python train.py --n_layer=9 --vocab_size=8192 --norm="rmsnorm" --tie_embeddings=false --init_std_o=0.00882 --init_std_up=0.0374 --init_out_by_depth=true --lr=0.00109 --beta2=0.98 --decay_fraction=1.0 --seq_len=2048 --train_tokens=556100000 --steps=8851
Each number is 50 + 10 x the weight over its row's rms, rounded and kept within 0 to 99. Layers, rows and columns count from 0. The size before them is the row's rms in percent of the matrix's.

# layer 6 attention query, 320x320, rms 0.0532, rows 178-191, columns 80-159
102:47 46 65 45 40 64 64 57 62 46 57 64 43 40 74 58 54 44 64 46 69 56 49 44 57 55 62 64 61 53 32 55 44 63 45 44 49 47 32 55 49 40 54 55 50 54 56 70 55 71 54 30 60 59 50 49 55 42 39 59 51 66 44 39 53 69 27 44 59 44 43 52 39 52 67 53 68 58 48 38
134:51 72 53 45 44 54 44 41 46 61 29 56 68 54 39 39 53 66 54 43 50 48 54 51 67 57 71 52 43 77 61 59 58 44 43 54 53 43 50 34 49 46 39 34 36 50 71 47 63 53 48 71 35 51 43 63 19 43 52 31 33 51 65 61 56 61 66 56 44 47 44 47 52 68 44 55 48 58 56 53
096:43 39 48 40 61 67 54 51 45 62 64 47 48 46 57 70 60 34 45 54 39 62 44 38 32 59 32 42 47 44 41 51 49 62 51 42 55 52 56 63 54 48 49 33 50 41 63 50 35 45 46 26 63 45 52 40 71 51 35 58 41 41 43 42 35 55 50 57 49 49 61 36 47 52 52 50 45 52 54 67
090:66 45 43 52 54 49 62 55 40 57 46 42 49 49 57 48 55 50 66 61 46 47 61 59 50 55 58 52 69 33 44 52 56 59 51 61 41 65 51 26 45 62 47 77 45 47 59 53 57 69 54 44 52 68 62 58 45 22 51 52 53 49 36 51 38 49 49 51 48 51 54 56 39 45 48 42 44 36 57 52
096:51 55 30 42 43 38 62 27 53 62 59 69 40 44 33 55 47 47 37 52 55 51 56 43 38 50 50 63 46 53 64 45 39 23 66 45 65 44 44 73 46 53 45 36 44 42 47 48 38 48 53 59 60 35 47 52 49 58 47 41 47 44 55 44 50 55 59 27 48 41 50 38 47 52 64 68 34 44 50 54
093:39 53 47 27 55 42 49 46 50 49 44 64 31 64 27 45 77 57 52 57 47 32 51 53 56 48 56 48 51 65 65 57 44 34 64 53 54 47 56 47 71 63 52 47 49 34 44 25 43 44 34 69 44 55 28 51 43 65 56 30 47 55 73 42 60 40 37 50 63 61 44 67 45 61 47 68 43 49 45 44
094:44 60 62 50 81 46 56 42 27 66 50 48 46 49 42 46 41 50 69 37 42 63 43 42 67 57 32 62 55 53 63 44 51 46 46 52 40 66 47 55 41 55 46 48 61 37 51 67 38 59 48 52 52 53 55 34 49 33 38 53 57 55 52 50 42 44 61 53 52 41 54 52 46 48 47 53 72 54 63 44
096:79 53 31 32 55 53 47 47 70 45 44 50 37 50 61 33 70 53 41 39 39 52 55 52 47 45 50 46 62 53 58 52 42 51 36 53 64 59 40 56 41 43 50 59 52 51 69 39 70 67 38 38 70 51 52 55 53 36 48 42 49 56 49 32 53 65 43 48 48 59 46 35 54 43 59 60 48 60 60 45
098:49 49 49 67 46 28 57 45 55 47 47 38 51 46 57 53 44 48 68 43 59 48 51 57 53 47 68 64 55 70 46 68 42 32 39 53 48 48 64 45 58 48 66 41 41 66 41 58 27 47 55 50 56 48 63 60 46 46 45 33 44 60 57 42 47 44 48 41 52 48 58 52 46 47 48 52 57 37 60 53
099:47 62 47 46 58 41 32 52 49 36 51 37 63 58 55 53 69 57 42 59 40 49 47 34 49 44 52 39 53 45 62 43 45 43 58 35 56 56 42 44 39 51 42 51 27 45 64 41 61 56 28 62 52 34 45 60 46 48 53 55 33 50 51 48 45 39 55 50 48 39 61 50 54 56 64 53 52 50 51 43
103:65 43 51 45 49 54 52 57 59 57 45 62 52 34 42 52 63 49 55 33 44 43 60 48 66 50 51 55 55 69 59 74 47 45 39 27 56 50 60 60 49 56 55 48 58 40 57 37 49 55 48 65 65 45 59 35 35 61 50 34 39 47 75 42 59 47 67 58 32 61 44 46 44 54 46 43 45 58 58 48
097:38 61 56 40 34 53 49 37 46 62 60 45 40 48 47 56 53 28 54 38 42 38 44 54 41 55 28 54 55 64 61 44 50 50 62 51 33 45 59 61 66 39 62 57 52 57 30 65 60 46 40 55 63 51 41 57 41 45 46 45 50 58 26 49 56 41 48 58 63 45 40 44 62 57 47 53 61 50 47 50
095:50 51 66 63 42 44 41 60 51 54 58 39 39 59 51 79 63 60 54 33 47 55 49 35 52 56 37 43 47 57 60 49 37 41 59 40 54 56 40 39 54 78 40 71 48 42 58 53 45 58 50 21 34 56 50 48 53 58 58 40 44 54 45 47 41 65 51 50 42 40 53 37 67 36 53 49 66 49 51 59
090:46 42 52 35 48 57 33 56 42 40 70 50 38 37 53 54 43 37 61 44 70 68 50 43 34 54 64 60 44 42 47 53 45 54 44 52 48 45 58 50 62 49 46 42 46 40 51 54 50 41 36 32 58 48 63 45 49 54 38 67 49 60 44 36 57 51 50 58 56 48 59 38 47 49 53 57 62 40 37 46
# layer 6 attention key, 320x320, rms 0.053, rows 178-191, columns 80-159
108:35 53 45 54 48 69 65 57 46 40 56 48 37 50 53 23 48 56 60 44 52 65 47 69 62 52 57 55 61 47 59 50 35 49 45 59 58 55 42 49 56 39 65 40 45 60 44 51 51 51 58 47 57 63 76 48 72 50 65 65 47 58 51 48 48 32 52 48 51 58 52 35 53 57 70 38 75 60 45 44
079:35 46 54 53 49 39 45 56 50 53 58 39 62 52 75 55 65 34 39 38 53 42 68 51 49 44 50 68 51 54 50 47 40 51 27 28 38 58 47 42 37 32 60 41 33 67 42 57 63 75 42 57 41 60 49 48 45 53 55 46 36 59 35 48 54 50 54 51 38 35 51 44 55 52 61 58 39 62 51 45
102:50 31 53 47 38 64 54 51 45 45 63 45 31 48 43 60 40 30 42 46 48 65 48 57 64 36 48 28 32 57 31 60 35 55 54 51 61 41 48 46 70 50 57 37 55 49 66 57 20 31 46 59 59 50 55 47 49 62 44 49 35 61 39 60 48 28 53 44 64 73 55 45 58 50 46 70 46 36 58 53
100:54 56 35 71 29 47 67 61 36 37 46 54 37 43 55 35 43 40 53 55 49 45 56 58 45 48 61 64 51 53 52 65 39 58 59 65 65 33 56 47 48 53 42 39 64 46 49 45 48 39 52 42 49 34 51 63 45 44 56 43 55 49 52 49 43 52 49 60 60 63 41 36 61 57 70 50 28 53 55 39
112:54 39 64 64 45 59 61 47 50 37 50 29 51 50 50 44 42 47 52 44 43 52 39 45 37 53 44 31 48 50 62 57 51 51 49 50 73 52 70 54 67 65 38 55 51 46 70 50 55 69 34 61 26 46 68 46 49 60 62 61 42 45 45 61 48 57 53 45 40 59 52 52 56 63 53 41 57 34 57 56
098:46 40 60 55 52 40 32 42 70 71 52 30 53 40 52 55 47 41 35 51 27 53 46 20 61 44 36 53 60 55 59 39 48 53 45 31 42 57 42 59 52 46 60 40 56 41 52 23 49 46 51 21 46 57 52 62 40 63 52 39 59 43 50 51 65 46 46 72 32 40 52 58 65 53 46 47 43 43 49 43
109:59 59 54 31 57 63 51 58 63 57 49 55 45 32 45 47 43 52 78 48 71 61 59 42 46 64 47 59 48 45 62 52 52 50 49 49 54 52 39 45 47 47 39 64 49 45 53 40 44 47 34 31 57 47 38 48 46 51 43 68 59 56 54 39 43 58 44 42 65 38 62 33 34 34 42 48 67 52 52 48
102:52 63 45 56 57 50 64 44 29 66 54 56 45 47 55 59 66 52 44 46 49 51 51 43 55 64 46 54 52 53 70 49 47 32 49 40 67 52 47 34 39 53 39 47 48 46 32 38 41 77 57 41 68 55 58 61 75 61 47 59 69 43 34 44 54 54 58 42 46 67 61 37 37 36 64 56 65 59 56 47
095:36 43 40 73 42 49 69 50 32 48 58 36 54 55 60 39 60 38 39 44 47 44 56 52 79 49 54 51 45 43 47 54 44 62 59 45 48 51 76 50 49 48 69 45 55 43 53 47 56 43 48 66 51 57 59 43 35 52 75 52 33 53 49 58 59 38 54 32 52 47 45 66 55 72 50 41 42 37 53 46
102:36 68 61 37 66 42 47 42 57 62 36 48 55 49 61 58 55 56 47 42 49 46 52 39 29 35 49 57 44 43 60 43 46 48 32 45 43 57 42 55 32 43 41 52 32 36 27 66 42 48 29 56 53 41 39 30 54 46 37 50 67 53 55 16 37 51 52 54 58 32 62 29 44 56 53 42 66 50 48 36
081:54 47 47 67 29 57 34 44 47 59 53 34 48 51 48 56 49 48 56 49 57 46 46 46 62 52 51 55 41 60 79 52 42 45 50 42 60 52 55 57 41 45 56 51 39 46 47 48 57 70 52 63 40 64 51 55 42 38 74 57 42 38 48 67 62 66 55 46 40 56 36 62 63 56 42 55 50 49 45 54
099:59 51 52 45 63 75 56 54 55 50 64 51 60 47 52 49 49 44 53 52 22 34 50 55 35 51 55 44 54 65 53 53 66 51 28 41 47 36 70 57 44 51 33 54 50 39 59 37 53 31 46 54 56 46 49 61 53 34 49 79 60 59 65 48 41 43 37 41 51 55 68 51 25 58 60 40 58 44 45 51
096:65 56 50 47 47 49 52 62 57 58 40 40 38 51 51 50 48 70 64 61 42 60 44 22 45 49 57 77 45 58 52 42 49 61 60 45 54 51 35 52 59 35 64 55 53 41 51 42 38 40 47 25 62 49 39 32 57 56 60 56 47 62 64 45 38 52 38 40 56 49 75 27 40 41 70 59 39 46 48 63
107:36 49 57 46 46 61 45 56 49 48 59 56 43 54 55 40 31 33 62 44 43 54 38 49 53 59 31 43 34 34 50 65 58 45 56 52 49 48 57 55 60 53 55 43 35 52 54 62 49 55 57 43 56 37 50 23 61 56 53 72 39 47 49 51 40 55 54 50 72 57 37 42 50 37 54 49 60 40 52 53
# layer 6 attention value, 320x320, rms 0.0498, rows 128-157, columns 80-159
112:39 57 56 54 52 62 61 42 41 54 50 51 55 56 43 51 55 39 51 45 52 62 51 37 54 59 55 58 37 52 45 49 51 46 44 42 38 43 40 46 63 40 63 37 56 54 71 60 39 53 41 48 59 56 58 44 53 54 37 40 57 44 35 25 55 50 35 58 54 37 37 60 30 71 34 54 48 67 49 64
106:65 57 62 58 39 51 47 54 36 50 30 61 58 51 55 25 31 64 57 49 71 48 53 57 40 38 41 45 48 56 62 50 65 46 48 50 48 49 57 44 29 40 35 23 67 65 38 34 74 37 42 53 59 54 54 61 34 72 48 53 53 47 50 51 37 46 54 54 55 64 50 40 65 45 44 31 50 51 57 29
113:56 49 55 58 61 57 42 62 53 46 58 58 46 41 55 38 58 53 59 62 47 44 52 50 59 36 58 62 59 30 55 50 45 58 48 61 52 29 50 57 48 76 57 70 35 60 54 48 55 46 59 46 27 60 47 57 45 81 23 36 55 56 69 40 52 50 29 53 48 60 64 57 54 27 41 45 48 39 43 60
118:48 42 50 51 55 44 26 54 56 53 47 51 36 67 63 51 50 40 44 60 58 40 48 53 44 56 76 61 47 38 38 68 64 48 53 67 58 64 61 52 47 51 44 48 63 38 63 52 63 38 39 50 62 52 44 40 46 47 52 61 47 44 75 52 49 45 50 49 47 45 37 61 28 45 54 62 44 72 41 44
109:37 52 51 59 47 50 32 51 53 44 41 36 53 45 55 47 48 58 68 63 52 66 48 35 89 55 59 45 60 55 47 63 51 41 48 52 54 37 57 47 64 62 60 67 54 58 60 92 24 51 43 47 43 41 43 43 61 49 49 58 66 47 28 53 58 66 69 45 65 46 47 54 45 52 48 43 55 31 43 89
111:40 61 55 55 49 60 47 45 35 53 45 65 52 44 54 53 66 42 77 47 60 65 50 55 37 49 62 45 50 61 70 34 71 51 55 69 44 63 57 41 59 61 62 21 72 47 42 62 40 49 36 47 32 45 67 43 60 43 36 55 63 55 56 44 55 43 40 49 68 56 47 44 52 54 42 40 43 39 51 65
103:37 41 37 52 58 46 39 46 47 52 68 56 56 48 57 51 56 22 42 60 55 28 54 51 44 47 33 57 47 43 61 60 43 56 57 56 63 62 41 68 65 77 55 58 40 56 54 37 59 61 57 43 39 49 51 32 56 38 31 52 65 55 78 59 63 37 25 50 68 44 53 49 46 32 74 52 49 45 45 60
107:62 61 59 50 55 52 45 55 23 45 47 45 41 55 52 42 49 71 47 38 68 48 49 35 60 56 40 40 44 39 50 53 53 20 48 39 73 43 51 52 57 62 32 35 54 46 56 59 37 45 69 51 72 40 49 52 42 52 69 72 41 28 49 63 36 57 52 52 45 45 50 47 43 40 49 44 44 48 51 42
096:37 44 47 52 54 50 56 43 40 52 52 52 64 53 42 51 73 63 61 46 64 54 47 63 31 59 58 37 35 43 51 47 57 44 41 28 43 47 53 51 52 36 57 33 45 44 53 67 42 43 35 54 56 53 70 36 65 48 67 49 51 61 45 54 49 65 43 52 76 45 57 48 55 45 31 45 65 50 52 53
109:58 46 54 51 39 60 49 46 53 59 64 57 47 41 43 50 52 43 53 47 63 52 52 55 25 52 61 51 64 46 40 68 54 56 64 55 31 37 60 55 66 62 58 47 27 51 50 47 64 42 37 47 54 42 44 59 31 63 62 53 55 61 54 48 51 44 41 47 54 33 34 56 55 35 57 41 45 51 33 51
111:59 48 55 40 43 58 38 55 34 57 46 52 62 47 66 55 41 59 38 58 38 46 48 54 62 39 54 63 52 47 36 74 57 40 59 61 44 60 65 49 48 50 49 44 47 34 60 50 59 46 62 45 58 59 22 56 69 35 48 57 37 74 66 69 49 56 63 45 39 56 42 66 43 51 62 70 48 58 33 46
105:24 56 32 55 52 46 43 38 19 60 40 66 55 48 47 45 74 43 60 47 68 66 50 76 50 54 68 66 33 47 51 40 54 58 53 48 49 55 59 48 68 25 57 63 40 47 49 34 60 48 41 41 68 65 56 37 58 50 49 45 40 48 52 47 69 53 59 52 53 53 48 52 50 54 33 33 50 60 47 62
107:42 41 21 54 68 63 44 54 64 65 57 43 39 48 43 49 55 53 47 42 43 55 55 51 53 46 53 59 43 51 47 49 46 41 48 32 50 37 53 45 45 44 48 61 46 63 60 66 67 39 52 38 57 57 46 59 72 43 32 61 40 65 43 41 59 48 65 56 43 67 42 42 61 40 52 35 36 52 41 46
097:41 53 61 51 58 19 47 55 50 36 56 60 48 58 52 49 61 42 49 48 30 49 55 39 43 55 51 55 70 41 55 52 48 47 60 62 49 48 35 60 60 49 64 51 33 52 62 55 34 46 41 48 66 62 47 55 53 64 53 37 60 58 49 27 47 51 55 48 30 52 25 44 49 65 51 68 50 47 47 45
107:39 53 52 54 47 71 40 52 49 58 51 42 41 49 59 58 41 50 38 62 42 62 58 44 58 50 49 59 39 60 31 44 57 57 53 43 53 34 24 44 44 56 44 78 42 56 57 33 42 54 34 50 43 36 42 36 49 32 50 60 57 53 31 53 51 48 56 46 40 58 60 58 57 61 53 49 46 52 65 54
099:20 49 42 47 46 42 50 43 66 58 37 55 54 51 49 52 60 36 59 59 51 69 50 53 61 63 24 77 55 67 44 61 42 58 40 54 34 50 52 48 51 40 55 67 51 42 58 57 44 47 31 55 52 65 45 63 53 50 56 36 40 47 39 56 64 55 71 58 28 68 46 50 46 58 42 36 66 51 57 38
108:29 45 34 63 54 48 53 49 42 48 57 35 59 39 44 60 31 36 55 48 50 64 48 54 38 45 44 51 43 69 61 66 44 41 51 52 48 42 46 62 56 65 43 55 47 43 76 56 50 61 71 79 28 49 57 50 75 58 33 38 59 57 28 58 60 50 47 47 58 51 65 64 53 44 57 53 52 52 48 46
109:50 60 58 66 41 59 48 39 66 54 37 33 35 52 49 72 53 51 54 64 49 55 48 34 43 44 35 47 45 41 52 43 50 69 43 42 49 45 59 37 46 39 44 50 59 55 48 54 60 50 49 64 42 44 53 46 50 63 41 54 52 17 29 32 29 54 49 56 61 53 53 50 44 47 31 50 58 24 43 47
097:57 47 24 52 64 37 67 50 41 44 44 61 47 42 47 62 37 39 56 38 52 47 52 58 39 44 78 70 30 47 54 41 47 67 55 55 38 51 39 60 59 49 62 59 52 49 42 17 51 57 50 51 35 47 47 69 67 26 42 47 37 47 40 51 50 48 67 46 38 48 57 59 63 59 48 69 42 46 50 54
116:48 45 45 45 47 58 51 61 53 48 50 59 47 49 48 28 41 45 36 44 54 56 49 40 41 57 45 64 46 49 66 46 53 41 41 48 70 42 62 47 40 51 32 07 42 51 53 56 59 57 66 52 47 40 52 54 47 43 56 61 29 45 56 72 43 36 42 54 42 55 38 42 57 51 55 70 43 70 38 42
099:53 54 49 36 44 42 52 61 57 46 32 38 43 63 45 49 33 50 30 61 45 48 54 46 57 37 42 62 50 51 43 60 51 49 45 43 46 70 43 57 35 48 49 53 39 48 75 62 40 67 58 44 70 76 43 52 52 38 38 54 67 56 61 50 48 44 50 48 30 53 56 49 48 75 51 62 60 64 61 32
115:78 57 48 47 48 67 51 54 34 51 36 50 38 53 33 50 55 53 52 56 52 61 55 37 71 46 49 36 49 45 62 37 38 43 34 53 42 65 45 56 48 59 57 14 53 45 27 48 30 47 41 45 29 47 84 25 52 34 46 50 51 55 39 56 45 54 50 45 55 40 59 48 66 58 28 58 46 70 44 64
115:38 50 47 40 45 56 40 55 37 59 47 66 57 54 58 44 30 51 23 33 61 37 52 49 43 46 44 54 37 44 48 55 50 53 64 28 50 49 49 50 49 47 36 42 45 55 45 36 52 45 57 54 61 49 51 56 62 53 68 66 39 48 56 68 61 51 52 72 35 41 41 48 64 51 52 69 45 50 50 32
108:70 47 59 39 41 44 52 43 34 52 37 61 42 57 37 43 62 44 45 55 65 69 48 55 54 55 63 58 43 56 47 46 48 39 35 64 45 28 57 53 46 45 61 50 52 53 32 63 39 48 15 50 51 48 59 40 43 39 51 60 68 68 54 54 62 43 36 47 61 62 70 48 55 57 54 30 69 34 48 66
100:36 42 40 54 44 56 54 50 55 53 56 47 41 51 52 55 62 40 55 67 30 67 56 38 37 44 68 39 67 38 56 49 44 43 55 83 40 44 64 62 70 64 68 47 43 44 37 51 78 24 31 58 38 43 37 53 63 51 38 45 51 54 82 49 72 54 31 49 44 42 55 57 47 43 55 60 54 40 41 38
107:72 50 34 28 53 58 44 49 59 53 55 53 38 25 42 40 32 52 62 64 54 61 47 62 46 46 61 41 37 50 51 50 62 69 55 57 35 66 52 59 39 50 50 29 46 53 51 33 51 72 68 37 53 35 50 46 50 44 51 57 39 60 54 54 46 61 48 43 41 59 60 54 61 36 49 58 50 60 57 27
117:38 45 65 42 44 39 53 41 51 42 61 40 55 58 58 59 50 53 60 52 61 47 48 64 27 53 50 47 65 46 72 44 55 59 39 58 48 43 66 47 48 40 48 23 48 42 51 61 59 43 39 51 39 58 69 29 48 55 57 58 61 45 56 53 46 58 43 50 71 53 34 45 35 61 38 43 53 51 52 59
116:21 63 39 54 56 41 56 56 50 55 29 69 45 55 48 59 13 38 46 50 39 48 48 33 80 43 64 31 30 41 36 44 56 38 59 54 50 70 41 64 39 64 50 49 56 46 50 48 32 32 44 69 39 47 52 63 55 47 53 33 36 55 42 61 67 40 54 56 36 32 54 54 40 74 53 66 45 50 53 56
102:61 44 45 47 36 52 46 56 30 55 48 44 44 57 50 33 55 49 54 54 66 71 48 41 46 47 47 51 45 30 58 49 67 55 59 58 65 71 56 55 84 40 61 22 51 39 57 40 43 60 50 47 53 47 46 49 51 44 49 48 41 70 67 50 64 66 53 50 48 51 52 52 43 39 39 31 52 42 48 55
098:30 56 46 53 53 52 56 51 33 54 56 48 48 64 51 50 77 48 28 43 63 46 46 73 63 51 44 55 52 38 43 38 46 45 54 53 66 43 39 46 75 53 42 40 36 50 46 66 56 51 34 65 62 44 43 64 47 73 68 56 33 31 47 47 51 45 35 58 48 50 40 46 49 36 55 44 55 46 43 60
# layer 6 attention output (transposed), 320x320, rms 0.0516, rows 128-157, columns 80-159
109:48 34 50 61 44 54 42 62 54 53 40 57 73 53 49 54 42 38 57 32 52 39 65 71 42 40 50 44 66 30 76 38 35 54 53 42 68 61 32 39 61 47 45 77 37 45 41 39 54 43 61 39 44 40 46 62 43 50 57 52 71 51 61 42 43 53 60 39 57 62 50 61 40 45 55 57 48 46 62 46
111:48 58 51 46 46 44 52 28 45 69 46 35 47 53 57 39 44 42 58 54 54 44 49 46 53 55 50 47 50 57 42 57 41 45 55 45 45 51 61 57 64 45 49 41 46 43 57 46 42 66 51 54 39 35 46 35 48 55 40 48 50 43 52 51 56 63 31 47 56 64 33 43 52 48 38 43 55 63 36 51
114:46 50 36 48 41 56 53 45 63 41 55 57 40 18 52 56 53 45 52 58 62 52 54 55 42 54 71 35 42 55 38 53 34 44 23 45 50 70 52 47 33 40 58 47 47 47 33 41 54 53 47 43 39 46 43 51 43 43 44 46 54 40 49 42 57 69 58 53 45 53 37 46 51 40 47 60 57 48 24 52
121:54 40 38 57 36 42 58 63 20 49 64 57 63 38 53 44 65 49 58 45 31 58 50 45 72 50 20 57 49 62 47 54 38 42 48 47 53 57 53 40 47 53 49 61 57 56 37 53 52 43 49 60 62 50 37 61 68 38 52 54 51 46 48 53 58 42 61 40 46 57 35 48 53 49 41 43 59 51 41 41
108:62 47 32 63 70 52 66 57 59 52 53 47 60 56 40 32 49 45 38 42 60 36 30 55 47 59 32 77 47 49 50 57 48 41 34 65 43 49 32 60 40 47 66 49 47 55 42 71 53 72 61 38 48 49 62 50 39 39 42 55 67 51 47 53 44 40 55 56 57 54 54 57 61 57 58 57 47 58 64 53
113:29 66 34 58 44 47 47 48 58 52 53 31 45 63 53 52 46 55 49 45 61 39 57 56 44 61 45 48 54 42 53 74 44 51 60 46 48 61 42 53 58 32 56 63 52 46 46 40 47 53 43 51 59 40 34 62 33 60 54 45 49 48 48 56 48 58 54 55 39 34 45 69 54 53 50 47 42 68 55 52
109:52 38 55 47 54 45 48 66 51 41 49 56 49 35 60 39 66 62 38 66 41 60 54 40 50 55 54 53 55 46 29 56 61 54 26 52 49 39 46 37 43 49 58 56 41 48 44 67 60 43 34 63 49 56 48 64 52 59 56 46 43 53 39 46 54 56 56 59 43 40 61 57 47 49 59 58 58 55 28 50
108:54 70 30 50 43 39 63 29 31 53 53 30 49 54 65 37 48 44 50 64 31 38 38 31 46 66 37 70 47 55 50 73 47 48 56 61 53 65 56 41 48 42 48 43 63 57 64 51 28 57 33 63 52 67 54 51 52 41 69 61 31 55 51 66 66 48 52 42 64 46 49 43 61 54 54 45 41 50 51 41
099:56 69 55 59 50 65 55 41 41 71 27 47 48 59 40 57 31 36 68 39 52 45 53 53 36 48 43 49 37 40 52 56 65 44 56 61 52 44 39 61 44 51 46 52 50 61 45 35 48 34 53 45 60 57 45 33 39 36 59 54 47 62 45 43 50 54 55 52 61 33 54 45 45 48 47 51 34 53 59 46
110:54 44 65 53 35 52 38 43 60 41 39 56 51 33 59 58 48 45 57 48 38 50 39 57 51 46 63 41 42 39 51 46 20 49 41 53 52 75 42 53 44 41 51 84 57 67 33 48 62 54 53 60 37 50 57 65 51 46 37 46 38 46 41 60 67 40 57 42 34 54 53 40 56 57 49 55 58 57 60 50
113:34 48 39 40 51 46 66 58 50 45 58 56 45 29 46 54 62 51 52 39 46 50 56 44 41 50 43 50 56 46 57 46 49 61 36 36 46 61 63 40 54 56 38 49 56 64 47 36 61 60 69 58 31 53 48 47 44 42 52 38 46 45 48 44 40 49 62 27 48 61 45 52 48 33 50 49 66 53 62 24
105:73 59 64 41 42 54 50 59 57 57 48 61 27 63 65 73 41 45 35 38 52 34 55 60 33 49 52 46 46 39 57 46 58 43 60 45 56 61 31 43 47 48 48 70 61 59 46 31 49 70 58 58 39 51 36 45 33 56 54 63 49 39 58 47 50 57 42 42 41 65 54 60 39 40 40 51 35 49 78 53
107:53 50 35 54 55 41 59 59 52 61 57 64 42 39 51 55 57 35 61 49 57 44 52 52 63 45 56 53 47 66 37 47 60 65 41 38 35 55 42 60 35 37 40 45 57 34 43 46 49 61 48 32 60 33 60 38 30 40 54 37 57 67 66 66 32 42 43 77 37 46 48 34 31 45 43 56 69 51 43 56
103:45 49 39 51 55 52 54 62 29 62 60 75 50 44 47 57 42 51 48 39 64 42 45 66 34 62 49 52 58 53 52 28 42 52 45 50 65 59 39 43 52 51 34 34 59 37 54 57 45 40 65 52 38 58 39 54 61 32 67 47 48 37 50 40 46 46 60 40 67 55 54 41 55 35 49 48 48 57 59 57
109:49 45 54 44 41 68 59 44 53 47 50 40 57 53 52 47 53 32 55 52 43 63 61 50 65 40 74 48 45 40 62 65 54 64 54 57 54 41 45 61 69 52 58 48 38 68 57 52 53 62 54 66 57 37 60 42 45 62 30 60 45 51 68 44 58 39 35 40 43 50 42 48 47 51 50 63 43 40 67 44
099:53 57 68 37 52 55 56 65 56 38 72 59 54 61 38 54 51 64 43 37 72 59 43 72 36 45 33 44 53 69 51 36 52 40 47 47 59 54 49 38 70 63 42 43 68 58 46 58 46 66 54 43 27 41 38 44 49 56 55 40 60 35 59 63 43 56 67 38 44 52 53 54 37 45 46 47 54 37 61 67
109:60 46 57 54 52 58 49 63 75 30 47 49 41 55 56 39 49 62 46 59 41 48 58 52 69 38 87 41 51 46 56 50 52 63 49 35 54 56 38 52 55 40 67 41 42 62 51 70 56 46 49 51 54 39 41 56 46 58 42 54 50 49 51 27 36 37 43 51 33 26 53 69 58 36 57 48 42 61 57 42
109:53 55 57 70 38 30 47 64 62 26 51 43 67 55 42 48 50 45 67 46 72 53 26 57 73 62 57 72 42 50 48 45 55 44 62 57 50 51 62 44 61 55 53 47 52 50 50 40 39 55 36 41 69 40 31 61 65 42 35 44 63 47 60 60 49 62 40 51 60 52 39 54 43 85 56 47 42 59 55 56
106:27 48 76 43 51 53 47 60 61 40 53 52 32 52 68 66 57 58 47 46 50 51 64 41 58 60 57 45 51 25 44 49 70 48 55 48 55 42 21 65 50 49 51 48 35 56 53 48 53 41 40 55 53 35 42 34 67 46 40 54 45 58 64 42 42 47 48 32 43 48 47 48 39 42 60 66 38 59 61 56
118:43 81 37 70 68 38 54 50 43 60 62 45 28 48 60 57 61 58 60 48 31 38 52 45 58 53 46 45 63 56 54 48 43 61 43 58 61 84 46 53 43 53 61 57 63 55 59 51 46 46 65 55 58 62 44 49 66 38 58 58 32 43 46 47 36 39 59 59 42 49 46 43 65 58 48 49 61 52 43 37
104:57 41 47 52 60 46 46 63 42 54 51 49 61 50 48 43 49 35 59 36 57 58 66 50 43 49 39 41 41 40 69 53 60 44 30 44 66 49 69 36 50 65 40 26 47 49 48 43 33 40 47 48 44 60 64 63 70 36 61 58 47 41 54 46 44 55 55 27 58 70 43 47 42 40 48 48 45 47 27 44
118:33 55 45 62 48 36 46 49 67 36 41 43 54 53 48 53 29 41 54 37 57 46 61 57 59 32 51 51 34 34 55 62 55 28 57 60 46 40 62 65 44 55 47 64 54 48 79 48 52 51 53 36 62 39 58 43 52 54 62 61 50 55 46 41 70 39 37 38 57 53 66 59 47 49 64 42 39 47 56 56
117:45 67 63 48 68 54 55 44 48 58 47 45 40 51 57 50 63 63 63 65 20 47 58 38 52 49 62 31 50 30 50 57 57 55 49 50 41 67 53 46 46 53 31 54 60 60 57 56 46 52 53 57 54 56 56 41 42 35 63 30 43 49 55 50 36 34 46 48 35 57 56 44 45 38 60 61 54 48 64 40
107:45 27 64 39 60 47 44 62 49 57 48 36 49 44 29 59 50 53 41 42 57 37 54 48 34 53 51 48 54 64 62 40 48 37 40 52 52 35 53 67 52 74 50 67 42 42 54 49 67 60 51 49 45 52 90 38 57 66 44 63 50 44 32 49 68 62 43 48 54 46 63 55 63 68 44 66 42 59 43 59
102:51 40 63 52 44 48 47 60 50 42 47 61 47 48 53 45 69 54 51 45 64 41 58 63 54 72 67 70 29 44 37 56 47 65 56 29 40 72 59 44 48 46 35 54 49 52 49 44 63 48 26 39 53 39 45 68 55 52 58 35 59 49 38 48 45 45 52 45 51 50 44 38 40 57 48 43 50 61 36 51
110:41 57 58 59 39 61 50 35 72 43 58 66 45 53 50 47 29 79 33 45 44 42 57 39 50 38 52 43 58 51 71 51 53 50 55 32 59 59 45 62 48 51 51 55 41 57 52 62 53 41 67 64 46 74 46 49 31 48 40 41 25 43 50 31 52 44 40 42 39 38 54 46 52 40 57 67 58 45 48 24
117:72 60 53 66 64 48 59 38 49 71 34 74 48 50 39 72 53 61 40 51 71 37 44 62 57 35 36 49 37 60 52 47 46 38 59 33 31 37 51 52 49 61 61 52 63 24 55 47 53 36 66 36 65 53 44 48 65 39 49 56 70 52 40 53 48 52 61 50 61 41 66 54 61 53 48 47 44 46 41 46
113:27 46 56 32 60 54 55 49 45 55 49 46 57 49 50 42 47 45 62 44 34 48 55 67 61 46 58 37 79 40 44 52 55 52 39 70 39 47 41 51 53 44 36 46 55 73 47 54 52 52 42 41 54 53 50 35 58 38 69 41 33 43 52 51 45 41 47 36 51 55 39 43 57 41 55 52 30 53 64 58
103:59 62 54 41 54 68 61 45 39 37 54 48 55 62 58 47 42 73 43 57 30 33 63 47 31 62 42 66 46 51 72 60 58 37 55 56 48 57 32 53 46 65 38 70 63 61 66 56 56 64 36 66 37 52 63 55 40 46 55 48 38 62 53 41 56 60 42 41 67 73 39 57 62 42 64 64 53 71 51 45
100:45 56 72 57 55 62 50 50 51 54 47 44 43 50 46 50 46 36 46 61 28 51 53 51 38 48 55 36 53 58 46 45 49 46 56 60 42 50 44 61 26 54 49 70 46 56 34 43 44 52 54 47 36 68 59 62 51 48 68 58 80 58 53 61 63 55 50 63 50 43 66 53 45 58 33 41 50 39 64 51